python train.py --vocab_size=2048 --norm_eps=1e-05 --attn_scale=0.177 --init="uniform" --init_std_down=0.0 --optimizer="adam_atan2" --weight_decay=0.11 --decay_shape="linear" --batch_tokens=16384
Each number is 200 + 20 x the weight over the matrix's rms, rounded and kept within 0 to 999. Layers, rows and columns count from 0.

# layer 15 MLP gate, 256x96, rms 0.13, rows 76-100, columns 0-95
212,214,222,204,169,185,218,181,208,201,194,220,190,206,205,189,208,204,205,186,208,204,200,210,205,220,203,178,195,214,187,202,187,181,203,198,184,219,201,231,195,197,223,189,211,199,183,196,205,204,232,204,213,222,212,197,208,196,230,174,189,215,231,205,199,192,195,234,154,189,170,226,222,190,227,194,205,203,183,184,212,213,215,208,216,188,200,206,201,189,226,172,200,228,196,215
219,196,205,203,211,210,170,200,159,196,161,189,183,209,215,222,188,164,205,193,200,204,225,229,227,180,188,201,191,213,212,211,232,183,180,206,212,213,190,228,240,189,181,211,173,194,154,180,220,187,191,187,223,202,197,226,212,198,188,174,168,214,186,229,194,179,204,215,198,184,192,211,182,202,213,219,205,198,216,202,235,156,182,210,225,213,205,208,216,187,228,169,179,217,181,218
236,198,165,218,175,188,226,191,195,205,182,185,224,215,201,195,202,216,224,173,194,209,201,231,222,196,221,234,211,145,192,170,204,195,194,174,231,205,161,224,219,176,210,222,184,201,225,201,180,184,205,206,197,170,190,220,207,207,191,201,211,203,216,199,232,211,176,234,207,190,181,190,195,199,220,198,163,191,174,168,198,219,193,213,234,197,182,193,179,196,215,169,216,201,224,240
202,212,183,203,208,183,198,222,210,210,210,198,186,238,226,210,197,162,181,206,179,155,244,229,202,218,219,173,210,215,218,206,210,184,247,152,190,203,181,192,202,196,230,194,241,202,168,215,229,171,174,190,190,182,177,195,216,221,205,200,190,222,199,253,213,163,207,183,199,204,214,202,245,234,214,236,222,201,212,160,216,196,168,186,181,209,207,176,189,228,254,196,195,246,187,243
196,197,226,209,204,199,200,205,185,222,170,181,231,198,205,173,194,170,241,199,192,196,205,233,185,206,215,209,236,205,202,191,198,197,195,192,209,230,191,192,224,208,228,202,215,212,218,218,214,203,195,187,226,217,194,222,231,185,199,203,167,203,233,229,204,169,226,191,177,225,201,222,190,193,231,225,198,197,216,198,234,203,191,237,215,178,197,202,196,230,203,212,207,231,175,199
206,204,170,207,174,205,200,208,218,222,178,224,196,181,227,161,215,166,209,206,203,166,228,232,172,222,211,195,193,194,227,197,175,204,236,182,196,178,186,207,227,176,198,207,190,191,174,198,191,200,174,175,199,178,178,223,225,178,214,181,193,232,220,207,242,185,204,241,163,218,171,205,203,182,180,229,185,185,204,205,224,214,213,204,220,213,197,184,173,215,216,191,215,241,199,213
200,191,190,187,199,228,223,200,183,208,199,194,181,244,223,205,236,182,198,163,199,225,199,190,163,218,192,250,202,219,218,192,176,238,172,224,188,205,168,195,233,168,206,195,206,232,196,164,188,158,203,186,182,187,192,171,195,206,214,207,203,179,202,240,192,183,184,245,202,188,196,209,209,220,169,218,199,240,234,182,226,153,215,183,177,214,208,187,191,218,231,220,177,202,172,192
191,215,203,190,217,191,226,197,237,214,175,194,201,199,220,220,205,197,207,189,166,191,194,218,191,200,202,221,205,204,173,183,194,175,173,190,180,202,201,188,237,204,198,211,189,202,201,183,180,186,189,174,178,212,186,201,221,181,209,211,201,192,197,200,199,221,206,203,191,219,183,188,196,218,198,188,221,206,183,208,189,225,220,198,179,200,223,198,195,214,196,219,179,217,202,172
219,220,175,206,185,211,205,174,185,230,242,195,206,230,215,178,180,210,199,132,193,219,218,202,193,234,178,271,209,184,203,229,225,202,229,194,186,241,205,196,205,198,216,178,184,209,164,224,197,156,167,166,219,197,185,179,165,193,167,237,204,199,219,204,214,214,214,196,221,201,197,227,158,208,187,221,184,199,192,198,209,210,211,169,227,184,204,196,239,189,204,220,192,224,208,216
227,213,231,209,228,215,207,223,205,237,200,163,193,213,239,184,220,212,220,179,195,185,199,224,167,194,157,183,236,231,207,194,177,223,229,208,188,193,195,207,189,206,214,180,183,214,191,188,204,160,201,180,236,158,205,220,214,217,173,222,181,172,211,171,217,194,221,214,178,218,160,191,188,192,199,209,232,219,231,203,207,173,183,205,214,185,205,199,199,189,183,193,209,195,197,184
213,204,203,181,226,225,193,222,195,210,177,201,191,147,219,168,219,189,204,213,255,157,183,194,214,215,190,186,211,236,210,178,206,215,212,148,194,213,197,199,209,214,168,215,217,200,181,180,226,169,200,189,188,183,163,186,171,255,192,220,189,176,199,197,192,219,201,217,202,205,201,195,195,222,230,204,201,205,241,205,191,195,167,189,178,168,216,192,201,210,207,196,199,234,226,227
242,210,172,210,210,220,211,175,216,183,159,186,193,208,218,188,189,164,216,192,206,197,200,218,192,197,221,204,208,224,219,233,167,227,201,172,212,176,246,200,204,169,205,190,199,227,180,228,199,178,243,210,226,184,223,205,212,207,211,199,215,233,212,198,216,194,187,211,173,238,197,224,194,172,171,188,150,219,212,211,198,207,248,239,200,198,216,206,221,215,215,184,163,198,192,188
193,194,213,192,215,178,211,202,191,188,181,187,185,209,215,223,185,156,174,165,205,178,213,175,183,213,161,186,196,217,204,207,200,202,225,211,207,204,217,203,246,192,189,206,227,229,185,173,163,180,229,200,207,224,177,196,170,201,186,177,171,217,204,208,181,191,182,187,183,153,182,227,193,198,193,221,210,193,235,185,220,203,220,237,230,216,252,169,185,232,217,204,220,249,187,198
186,210,175,214,195,183,213,190,217,186,180,191,205,203,197,174,198,202,200,207,174,187,212,176,199,193,206,210,165,251,191,182,202,192,192,223,218,202,183,184,205,207,192,220,204,189,186,203,189,192,214,187,214,184,183,220,178,216,186,207,205,271,202,170,214,194,190,204,170,223,200,191,231,185,180,210,160,221,223,200,218,175,189,209,204,215,207,199,170,210,237,175,203,235,174,201
185,202,199,157,197,175,216,211,206,182,208,214,213,218,222,216,177,222,237,201,199,223,225,210,217,207,193,215,189,200,183,198,211,217,163,169,184,234,221,196,200,177,208,210,178,228,164,199,160,163,183,192,208,170,212,186,183,202,158,190,217,200,187,217,253,153,205,226,167,172,190,186,175,212,208,219,181,191,203,168,202,189,182,184,179,200,196,190,213,197,246,210,205,217,193,212
203,200,191,226,200,197,198,192,172,211,194,192,198,213,206,160,161,165,205,204,193,160,193,216,207,215,164,187,216,192,193,163,189,191,190,190,213,240,174,211,207,216,174,190,187,172,186,210,198,191,184,149,180,230,204,196,216,202,235,233,193,185,141,189,219,200,217,234,199,207,178,199,194,182,176,217,194,194,181,182,186,181,152,184,206,201,182,194,193,241,205,157,183,187,221,215
228,182,196,220,205,187,203,184,181,188,186,222,204,213,187,174,198,184,191,173,202,215,187,210,198,193,157,210,157,229,229,151,217,185,168,177,240,196,206,181,186,236,229,211,201,200,223,204,204,161,194,177,194,228,182,174,208,197,185,218,189,213,158,190,216,171,170,221,230,200,168,192,200,248,160,239,172,218,206,185,201,176,164,204,197,171,175,204,202,218,209,204,175,169,211,205
197,218,209,218,261,218,222,184,224,180,228,191,178,187,229,190,185,213,207,193,212,178,188,155,194,201,164,213,194,202,204,203,149,196,212,164,221,208,206,207,199,217,225,175,183,213,178,176,207,174,222,234,220,185,201,211,207,202,208,209,170,224,195,199,206,170,198,237,176,211,175,227,159,189,221,194,216,221,200,220,190,201,219,192,191,201,238,221,144,200,198,206,186,173,202,190
216,230,202,206,202,171,193,200,203,213,181,189,211,183,225,245,182,168,211,166,227,183,200,210,193,236,175,199,202,219,257,181,181,177,164,213,204,232,191,211,183,197,196,193,212,196,232,173,186,187,185,200,210,206,211,195,222,201,225,226,188,235,219,191,232,222,217,209,166,225,192,198,201,177,183,194,186,205,159,163,185,216,207,217,209,204,210,191,197,180,216,189,179,192,202,212
222,212,179,210,185,184,221,192,167,246,190,193,188,212,224,189,213,155,228,189,215,198,179,239,197,202,173,225,215,185,192,210,156,205,213,210,189,207,229,210,191,179,211,169,191,183,178,196,223,201,225,166,227,232,165,239,194,203,189,194,184,194,220,209,163,169,189,205,175,202,185,192,201,205,157,192,175,188,218,203,201,174,184,185,222,192,202,193,212,254,223,174,174,203,193,204
203,191,203,210,197,187,202,196,205,210,220,176,214,196,262,214,208,177,200,208,235,184,194,228,196,205,152,211,220,219,202,142,180,215,196,193,199,226,180,196,203,193,200,219,178,201,165,195,194,177,182,193,180,249,191,166,178,194,219,190,185,193,201,215,198,191,169,208,216,186,174,213,191,219,195,220,201,180,205,190,216,199,199,206,208,216,198,187,199,206,224,228,172,212,208,204
214,160,190,192,237,205,199,190,228,214,217,209,187,239,204,204,217,209,224,198,220,210,245,226,177,195,205,209,213,199,148,198,173,183,237,169,208,200,209,192,234,216,192,208,199,175,186,188,215,186,184,167,217,234,203,214,160,189,192,211,201,219,171,234,220,208,210,184,200,173,201,220,175,227,181,229,193,242,219,202,229,204,220,215,233,234,207,180,202,218,169,196,195,179,199,208
200,195,208,205,203,208,215,187,217,212,238,145,244,213,194,179,182,243,190,180,211,205,210,202,202,194,203,229,230,201,202,192,213,200,208,211,207,185,176,165,172,203,211,217,229,241,195,204,205,175,173,172,226,197,160,225,198,196,191,221,195,246,182,190,207,168,207,206,188,199,244,185,177,204,210,209,199,199,220,177,201,194,218,209,189,177,210,170,237,241,185,209,192,186,216,171
193,190,169,196,202,228,214,164,181,213,199,205,208,199,179,186,227,201,185,207,177,150,235,227,218,224,189,190,161,213,228,187,206,203,208,182,216,193,174,198,184,209,195,176,253,212,214,201,200,170,181,175,212,197,202,203,215,218,200,216,170,225,196,205,199,173,193,187,200,182,186,223,169,209,231,205,200,210,229,166,230,214,172,193,231,216,170,191,214,210,229,191,203,211,221,222
198,213,194,224,186,245,212,190,206,229,208,200,205,215,214,179,223,197,211,212,199,205,223,224,188,218,177,202,206,202,203,187,191,209,235,198,199,187,190,192,208,206,216,185,202,233,222,234,183,180,203,210,197,214,203,187,203,205,171,238,166,199,249,240,214,189,240,205,192,218,198,183,184,185,155,187,208,189,226,217,252,222,211,209,221,177,205,204,167,200,200,228,162,212,213,193
# layer 15 MLP up, 256x96, rms 0.117, rows 76-99, columns 0-95
201,149,202,181,189,192,216,165,216,216,190,211,181,205,212,218,227,210,188,198,206,181,173,187,224,210,193,182,215,233,196,204,225,204,196,200,185,188,218,188,209,186,222,182,238,226,222,214,194,187,193,204,177,167,180,206,201,212,209,182,210,185,191,209,200,193,188,204,216,189,198,212,205,190,194,222,201,230,199,182,199,228,231,222,211,173,196,182,230,215,215,219,177,202,191,182
163,210,159,204,206,201,180,244,207,224,198,164,217,178,164,191,199,206,200,207,202,201,206,211,204,207,169,198,218,202,222,203,214,197,190,194,228,218,214,191,184,205,184,214,220,209,184,194,185,217,229,182,214,172,204,150,220,194,192,198,212,188,175,176,208,190,198,188,148,208,187,228,217,220,186,170,185,200,182,192,227,205,220,206,208,220,198,222,193,207,165,228,198,184,175,167
224,213,211,213,228,207,194,201,209,190,205,169,184,167,201,256,173,209,179,226,189,216,201,220,180,201,166,202,182,176,185,213,185,192,196,179,201,180,189,165,207,205,224,212,229,222,186,249,201,196,188,200,197,218,184,196,218,193,187,180,215,216,231,203,224,200,228,171,205,213,192,172,226,221,226,191,234,195,200,184,196,187,223,195,222,186,219,220,207,194,180,203,187,175,219,192
210,224,201,191,194,201,234,210,181,222,235,200,216,199,200,169,178,209,246,178,207,234,205,194,187,210,231,194,207,189,206,202,164,252,200,208,180,181,168,230,212,199,227,166,149,183,149,244,227,180,211,177,196,215,207,178,191,209,205,184,212,164,198,211,164,186,200,227,200,213,229,175,212,210,206,206,190,150,171,223,178,225,175,239,186,193,162,231,185,189,215,184,214,168,218,233
197,159,166,192,198,194,252,201,202,193,210,213,205,189,226,181,232,208,196,188,186,243,196,183,246,205,195,223,180,205,243,205,199,212,206,196,199,189,203,201,214,191,167,194,222,256,254,192,204,189,237,229,166,203,184,187,211,203,220,186,193,165,177,215,207,194,164,219,227,228,189,206,176,176,182,190,213,218,211,213,216,207,196,190,201,209,185,211,201,178,212,209,211,166,200,211
178,222,218,211,215,190,213,219,165,182,192,208,192,197,225,197,168,196,187,199,222,234,209,212,168,163,207,182,216,243,207,212,191,174,197,212,200,246,202,193,209,208,178,184,212,220,169,193,199,211,236,179,195,208,208,181,212,207,204,220,180,210,214,181,216,213,199,189,157,217,173,196,149,209,195,214,199,183,173,173,205,233,192,163,179,204,177,208,185,186,220,203,221,197,189,200
207,154,198,193,208,236,183,183,203,193,203,221,184,203,199,187,199,209,183,233,162,194,227,194,194,222,214,203,148,210,181,200,196,221,198,196,195,202,187,217,198,203,228,148,208,201,228,262,202,202,205,189,223,166,233,183,166,161,186,159,167,213,195,216,239,188,211,213,205,214,169,219,204,193,195,186,172,205,193,191,209,225,202,188,216,224,206,204,223,194,237,188,186,181,229,215
227,205,214,223,232,216,205,172,188,204,206,191,197,200,210,209,217,183,191,187,205,161,198,188,195,217,221,233,179,184,205,211,147,231,192,207,193,201,221,178,202,206,199,194,224,195,201,189,174,207,176,206,199,176,235,225,206,204,205,197,185,172,173,200,197,196,205,184,182,218,241,198,196,217,224,201,206,198,201,185,215,171,195,177,230,204,180,202,228,180,205,178,204,163,224,185
207,157,172,194,203,137,167,233,193,169,182,218,164,192,205,152,176,186,216,224,213,212,152,236,196,191,192,209,211,193,232,188,176,215,213,189,210,172,186,208,216,177,191,209,217,262,220,196,201,185,202,205,192,181,210,220,220,210,221,181,182,167,232,145,212,184,145,214,195,177,216,179,256,213,184,210,169,216,216,194,189,175,211,180,211,253,182,202,196,206,216,160,188,186,205,215
167,190,183,205,193,163,190,214,181,189,215,184,195,206,208,177,221,191,221,216,196,201,214,220,157,213,199,178,217,210,167,231,174,206,153,208,175,203,195,256,221,178,220,172,158,190,218,202,242,205,218,199,215,204,212,220,214,186,215,209,176,184,212,188,237,163,203,192,182,166,200,218,216,212,197,160,200,191,178,212,182,239,191,201,199,201,206,231,176,179,209,190,186,201,215,161
188,191,235,204,219,194,210,153,197,206,186,235,196,217,169,213,175,192,190,215,177,182,243,196,181,170,194,211,190,185,199,206,182,168,193,201,176,185,183,238,187,216,198,234,208,206,218,224,227,231,216,239,217,239,201,180,197,198,178,239,234,217,213,199,243,167,212,194,179,170,196,217,187,175,234,176,191,176,213,224,209,217,209,223,182,178,240,197,191,212,225,211,211,206,220,203
205,198,219,215,221,230,217,179,211,180,208,193,199,171,156,156,196,238,201,208,198,212,160,239,190,224,193,205,196,181,194,210,213,239,177,231,199,238,232,183,204,211,253,196,229,202,179,215,242,181,193,227,200,191,214,212,180,181,213,195,178,218,190,194,214,203,161,197,227,196,200,151,191,191,220,208,198,205,223,223,223,205,221,158,196,178,177,212,215,206,210,219,198,220,207,218
234,233,222,211,235,248,195,178,201,205,207,181,183,174,212,189,209,225,199,207,182,183,218,213,193,184,194,220,218,189,184,179,211,187,156,209,169,221,190,189,174,214,208,185,208,227,191,203,186,190,159,218,211,188,186,175,240,236,204,230,186,200,244,233,176,244,200,213,223,210,178,177,179,224,186,228,204,178,180,221,188,186,212,192,231,160,193,158,178,189,162,217,197,181,229,165
194,196,219,235,173,218,228,236,221,185,211,202,226,176,195,194,182,180,197,175,202,208,214,193,165,225,237,185,199,209,217,174,186,198,202,196,181,199,206,179,167,217,211,195,201,171,202,206,220,200,209,201,204,161,164,227,176,201,184,187,230,175,183,192,207,181,180,204,215,180,178,233,192,155,216,190,175,214,207,216,206,209,157,217,236,183,202,199,232,198,202,178,222,215,205,190
223,205,230,207,213,210,223,234,179,196,237,220,224,222,222,211,194,208,194,194,214,196,225,173,202,184,210,218,175,204,196,222,213,204,219,215,184,197,204,189,210,161,196,203,188,199,198,209,247,199,165,218,203,191,157,203,199,186,209,208,181,187,194,182,219,233,183,187,224,209,193,214,204,186,207,210,178,179,195,148,199,198,186,191,187,227,220,241,212,255,177,173,178,177,194,207
214,187,214,208,195,181,228,241,204,190,185,197,228,235,209,203,229,195,226,206,226,207,206,198,192,161,222,189,202,203,189,186,196,215,210,194,205,227,246,200,192,198,211,221,198,223,222,233,190,196,240,222,222,167,206,189,221,189,205,226,193,217,205,212,192,190,219,228,211,175,201,238,200,214,154,207,209,193,194,200,160,198,218,193,204,162,183,182,205,171,189,185,252,212,214,202
241,207,239,192,181,226,197,217,236,221,194,159,190,201,160,227,189,218,224,220,193,201,212,243,197,187,223,161,179,200,192,177,221,181,195,179,226,208,189,177,186,227,169,232,230,171,179,213,191,178,167,160,198,209,199,182,204,235,238,161,198,195,212,171,191,205,199,167,208,206,186,218,200,201,197,195,216,215,213,161,189,186,209,182,189,195,173,202,204,225,201,198,191,207,211,212
197,208,214,200,204,215,168,191,193,151,231,241,215,208,217,234,207,223,213,179,195,199,216,194,189,172,214,219,209,218,221,200,208,207,186,219,178,189,193,180,166,204,216,205,221,219,194,184,207,213,261,206,205,189,222,173,197,217,162,188,204,239,170,190,197,208,196,215,189,205,206,204,189,200,198,171,163,198,212,195,197,179,209,200,216,208,194,166,219,211,260,181,203,206,229,192
196,202,188,212,198,204,189,233,218,197,221,224,199,165,178,218,185,219,229,190,200,211,174,189,176,166,225,197,175,183,202,198,223,202,168,189,217,178,183,164,217,225,195,178,179,236,178,195,194,207,204,192,219,192,179,199,190,208,176,197,220,222,226,202,184,203,222,195,229,193,174,194,221,230,190,204,205,228,192,216,173,173,190,182,173,198,191,213,230,174,177,209,248,184,184,210
206,196,175,196,197,197,173,206,184,195,197,196,215,170,184,197,189,167,185,194,237,166,199,202,193,162,175,215,199,193,214,204,214,193,216,202,180,240,176,212,215,234,227,219,227,223,187,168,191,229,188,232,230,220,239,206,210,241,207,173,188,182,163,210,257,182,169,186,186,204,190,215,212,228,209,188,189,185,206,204,215,219,218,187,189,188,206,209,208,160,192,208,193,188,202,222
222,230,217,219,200,209,185,167,186,227,206,230,211,197,172,166,186,204,221,190,193,195,217,218,200,182,215,207,228,211,197,231,204,214,198,197,235,202,209,214,219,225,199,192,209,212,174,202,176,212,227,169,213,163,198,195,209,186,198,185,205,206,215,200,234,174,192,185,183,195,218,198,192,192,209,205,193,204,211,227,197,184,184,191,210,187,205,194,198,188,218,184,229,199,181,233
172,199,225,211,217,173,186,193,240,201,192,206,196,208,238,214,171,186,175,196,214,183,217,212,184,215,230,251,182,164,186,201,207,178,201,209,197,181,190,190,222,211,193,228,174,180,199,205,208,180,190,194,193,176,205,178,198,201,193,200,210,195,175,222,173,202,192,224,184,211,210,202,229,222,191,199,242,181,204,180,198,209,185,194,207,197,232,177,168,164,173,167,230,195,214,212
190,251,200,182,245,212,198,192,199,200,228,166,247,214,207,206,194,213,234,211,213,190,211,171,183,185,200,160,173,207,208,200,226,204,206,219,181,199,168,143,241,182,223,214,159,194,189,236,193,203,192,196,220,203,208,195,184,165,199,182,220,199,213,194,222,191,187,195,191,170,189,205,213,163,175,220,190,198,217,242,186,196,199,159,188,184,209,200,190,207,196,178,193,210,248,197
219,191,170,186,225,209,221,233,199,197,235,221,202,228,204,226,208,208,227,169,176,237,213,205,160,178,207,217,190,203,218,195,210,183,247,192,201,193,230,222,178,203,207,236,221,200,193,228,197,211,204,177,167,195,166,207,211,195,192,226,204,204,200,210,213,178,199,188,171,224,194,185,184,209,187,151,172,183,217,228,183,189,238,198,199,206,216,219,236,210,199,236,213,192,213,196
# layer 15 MLP down (transposed), 256x96, rms 0.111, rows 76-99, columns 0-95
219,211,214,185,166,206,185,193,221,210,217,206,221,226,180,197,208,214,216,174,190,205,199,210,188,208,181,194,201,201,196,193,202,211,199,187,195,226,177,197,208,186,220,203,221,211,220,202,217,237,187,184,168,201,213,168,215,200,232,168,179,215,219,189,180,193,187,231,158,231,169,187,194,188,193,193,209,210,221,192,188,220,197,162,216,191,238,190,223,179,200,193,226,228,202,204
191,239,185,212,196,166,211,201,179,211,214,203,224,173,199,225,207,193,162,235,210,154,202,174,198,217,182,208,223,216,160,225,194,207,176,223,198,231,163,213,189,169,257,149,203,192,174,190,195,200,198,205,223,216,199,200,203,202,220,224,189,230,175,181,192,212,169,187,229,210,201,197,232,209,216,207,189,202,202,202,203,209,207,195,201,216,199,206,209,220,211,207,205,193,223,215
241,218,208,220,177,175,220,235,189,231,218,212,224,187,210,203,174,199,199,220,173,200,189,201,199,227,217,204,201,212,178,194,239,186,220,192,199,210,206,224,222,185,221,217,214,177,210,197,214,194,202,198,205,221,181,190,193,204,239,182,213,198,193,186,169,216,151,202,180,220,233,180,198,230,196,192,146,220,206,172,202,212,230,174,199,187,183,175,183,197,177,239,203,217,209,193
192,210,219,199,228,211,210,204,194,146,216,177,251,198,217,185,194,252,232,205,212,164,208,203,196,219,224,220,196,212,187,210,184,169,214,231,201,200,191,211,214,212,248,223,184,157,192,199,197,257,189,225,180,196,192,213,227,199,244,220,222,199,172,213,172,165,175,201,233,193,255,200,176,203,161,220,177,177,218,180,208,211,171,211,160,214,208,197,216,208,184,217,215,195,198,215
209,224,192,221,192,191,199,194,193,201,209,219,195,170,222,207,178,216,186,135,185,193,176,195,186,199,233,186,187,195,214,214,201,206,176,205,214,195,170,190,184,186,198,209,189,220,181,233,245,155,216,169,191,226,201,178,204,174,172,242,217,187,180,160,213,218,186,215,195,213,212,199,239,209,215,190,207,191,231,174,186,195,230,217,187,197,192,203,210,199,204,205,160,213,198,198
192,224,211,218,181,213,224,220,184,208,203,187,208,179,200,191,214,206,215,180,184,217,175,194,190,198,166,205,232,202,197,220,194,262,189,196,199,197,201,211,209,175,193,208,205,196,222,215,180,203,166,201,198,246,192,228,179,204,198,246,198,207,163,192,182,225,178,194,232,206,219,201,203,172,177,201,204,206,194,193,190,175,196,170,195,196,188,227,159,185,208,190,192,224,181,164
195,234,211,164,181,175,181,204,209,194,152,180,197,193,261,194,175,206,202,217,188,228,167,177,178,221,210,174,215,202,209,231,211,210,178,220,234,202,188,204,170,161,203,171,212,171,172,177,201,175,211,178,205,171,205,218,227,187,187,188,203,213,231,178,241,182,194,151,178,159,203,206,164,187,223,183,207,171,208,202,200,184,180,201,180,209,200,212,195,207,196,205,230,219,194,202
182,157,192,207,224,187,217,197,245,219,225,186,218,199,220,199,183,185,199,202,196,204,179,197,164,182,218,202,225,216,190,176,222,224,158,197,196,220,187,217,193,191,181,214,212,208,183,213,220,170,215,204,193,209,180,227,185,216,210,206,200,217,218,198,181,213,199,219,182,176,221,212,215,220,217,223,195,188,185,177,218,198,186,194,183,209,208,223,183,229,210,191,162,229,209,192
186,207,178,208,205,179,201,188,185,187,146,178,215,195,229,173,227,220,185,238,208,213,243,218,172,132,174,194,210,188,261,180,219,209,220,162,216,191,226,187,236,201,192,169,229,183,199,192,189,192,199,194,204,225,230,192,211,172,212,165,203,196,213,199,217,179,208,193,202,204,230,188,207,220,240,233,218,183,186,162,210,181,186,180,220,190,217,192,225,193,267,177,218,207,191,206
218,204,203,226,237,190,208,184,218,195,199,202,223,176,193,188,156,195,209,226,222,151,195,193,181,226,217,207,173,216,171,209,202,210,222,211,213,212,209,221,190,201,205,200,200,163,200,216,219,248,214,223,234,213,245,190,198,188,258,189,204,190,212,202,199,180,192,202,200,196,235,191,215,182,201,191,174,188,208,204,149,250,207,212,182,189,133,196,219,230,196,219,190,199,206,201
192,187,208,189,211,203,182,171,231,170,248,209,196,197,184,222,194,217,165,200,225,252,197,223,202,180,198,203,231,209,185,210,186,239,197,180,236,203,187,193,218,196,188,216,171,190,180,179,179,181,206,177,191,192,206,188,219,171,199,241,210,204,201,197,210,161,195,194,171,211,202,224,232,210,215,180,186,197,179,229,195,168,236,213,204,202,223,188,194,197,151,132,200,195,195,183
220,195,228,195,219,201,187,232,195,215,155,195,180,208,189,201,201,205,203,171,204,215,156,235,249,199,218,202,186,164,201,224,172,205,232,193,194,196,187,217,225,183,212,225,174,220,200,165,231,220,203,174,167,189,242,216,237,183,237,167,222,189,194,242,204,230,214,185,173,220,216,219,192,224,186,173,202,195,196,211,203,182,204,197,220,206,203,177,182,207,182,197,229,207,214,178
191,221,236,217,222,198,226,201,182,163,202,189,206,203,196,242,180,237,234,199,182,176,200,194,178,184,196,233,193,175,183,204,171,171,192,214,211,192,208,192,202,190,197,210,198,189,192,203,201,158,186,177,193,187,155,190,219,231,163,169,198,158,222,195,211,177,166,192,186,231,171,156,159,198,181,197,162,202,209,198,196,150,185,219,246,183,224,199,190,202,205,214,200,192,223,164
175,206,199,195,191,184,166,201,206,218,187,161,178,243,188,219,196,181,227,206,180,208,229,194,184,175,202,162,202,200,199,227,232,198,204,196,207,207,203,201,177,213,190,208,189,235,194,212,189,188,181,181,226,198,224,206,209,202,166,214,190,202,193,237,185,222,171,195,199,203,191,174,226,184,175,173,194,201,175,185,189,160,203,195,213,213,253,178,211,244,241,211,178,194,173,214
226,196,181,211,180,206,210,229,208,211,187,212,172,216,189,238,193,195,200,158,200,201,226,189,202,216,177,226,193,203,223,194,184,204,192,204,177,212,214,213,219,212,200,195,206,263,179,182,169,164,202,194,217,186,208,193,191,190,163,161,208,237,191,198,243,219,176,213,198,239,181,219,183,187,208,175,226,219,201,202,187,214,209,188,195,201,238,213,200,199,232,224,155,180,215,175
194,209,197,211,237,208,167,189,213,178,200,192,202,191,200,182,192,210,184,177,207,192,193,192,224,233,194,214,212,189,231,207,228,184,216,213,216,186,215,201,192,177,211,203,158,175,179,224,187,141,184,187,168,220,182,192,192,207,218,223,177,170,209,184,190,211,203,168,202,238,191,181,195,162,199,213,186,211,221,240,199,203,196,195,194,247,189,197,206,232,208,203,214,187,220,211
209,200,200,212,177,197,193,200,173,215,209,202,180,173,245,234,172,190,229,169,216,169,198,193,204,229,184,216,199,167,205,208,218,206,241,193,218,210,190,208,197,180,252,190,191,212,201,164,194,205,179,169,218,165,188,184,204,188,202,206,208,197,185,204,229,208,192,228,185,202,236,228,208,200,181,228,188,209,206,224,159,205,215,226,219,183,198,188,210,164,173,226,259,228,226,213
200,166,234,196,218,211,205,207,178,194,207,203,189,185,206,195,198,163,187,178,196,195,208,193,206,212,195,200,213,198,214,216,207,193,181,234,218,186,206,229,196,172,194,234,181,189,200,193,201,210,212,156,167,201,189,209,190,210,183,206,199,215,218,203,209,175,173,201,146,174,188,170,235,223,215,238,185,191,178,232,205,192,202,161,253,190,158,196,195,165,211,185,205,178,238,197
185,180,169,239,206,209,220,174,203,167,217,183,213,183,211,171,204,221,227,204,202,207,216,234,216,211,222,206,205,190,198,161,220,224,198,215,213,190,161,204,194,188,190,185,216,170,193,209,195,149,225,185,234,202,198,188,197,191,221,200,177,182,192,191,168,192,195,204,227,223,215,213,182,212,202,220,211,194,226,187,209,200,212,209,199,197,169,211,250,205,198,189,212,227,225,193
212,198,190,211,191,221,144,211,239,199,207,227,198,190,255,195,184,243,167,181,218,250,197,175,208,199,191,170,193,181,219,227,193,188,211,182,207,194,177,181,214,199,172,215,194,177,219,219,164,174,193,237,166,213,210,188,204,218,227,183,229,220,229,178,207,187,191,197,192,199,193,194,195,215,173,185,198,217,197,190,241,190,191,212,175,208,176,171,211,242,181,198,180,193,207,175
207,207,194,182,185,190,208,199,204,188,201,175,189,210,216,197,169,198,205,227,216,204,224,214,218,207,189,214,189,188,211,195,174,212,187,168,182,229,190,201,202,202,211,190,199,175,190,232,194,179,219,183,222,183,179,241,202,214,209,195,201,171,204,178,243,162,216,200,209,193,177,207,188,229,223,202,160,193,179,194,180,226,169,223,222,186,204,197,230,199,209,179,202,224,182,203
241,225,190,199,208,219,217,226,182,219,195,211,193,221,213,204,229,167,157,209,191,194,217,212,205,199,206,229,240,204,239,229,203,243,175,197,187,188,205,188,176,198,204,225,217,183,218,225,214,203,228,204,200,214,236,228,213,226,239,197,199,195,169,227,209,201,207,215,212,212,178,199,199,196,216,215,192,179,186,189,187,200,216,223,230,207,214,225,198,195,219,180,225,198,188,161
211,212,202,211,233,215,214,217,220,176,180,195,168,207,192,229,202,218,215,222,177,175,222,214,240,194,196,218,214,190,224,202,231,225,181,202,200,201,173,206,225,180,206,183,184,212,192,146,179,227,234,238,208,241,204,203,215,217,209,234,169,186,217,214,238,191,222,198,201,219,213,173,210,226,183,203,196,213,211,217,243,188,179,171,197,207,209,223,190,160,191,205,220,202,190,220
190,244,217,198,205,190,182,238,199,212,200,197,213,206,209,201,214,178,213,221,201,182,240,188,208,215,229,177,226,199,203,227,165,217,208,186,235,233,193,204,141,182,215,176,199,168,183,172,214,161,207,191,192,179,149,223,222,194,219,178,166,195,194,195,209,174,216,198,194,180,182,223,202,177,199,230,232,223,158,229,220,210,215,200,195,194,214,204,214,163,214,181,209,197,214,187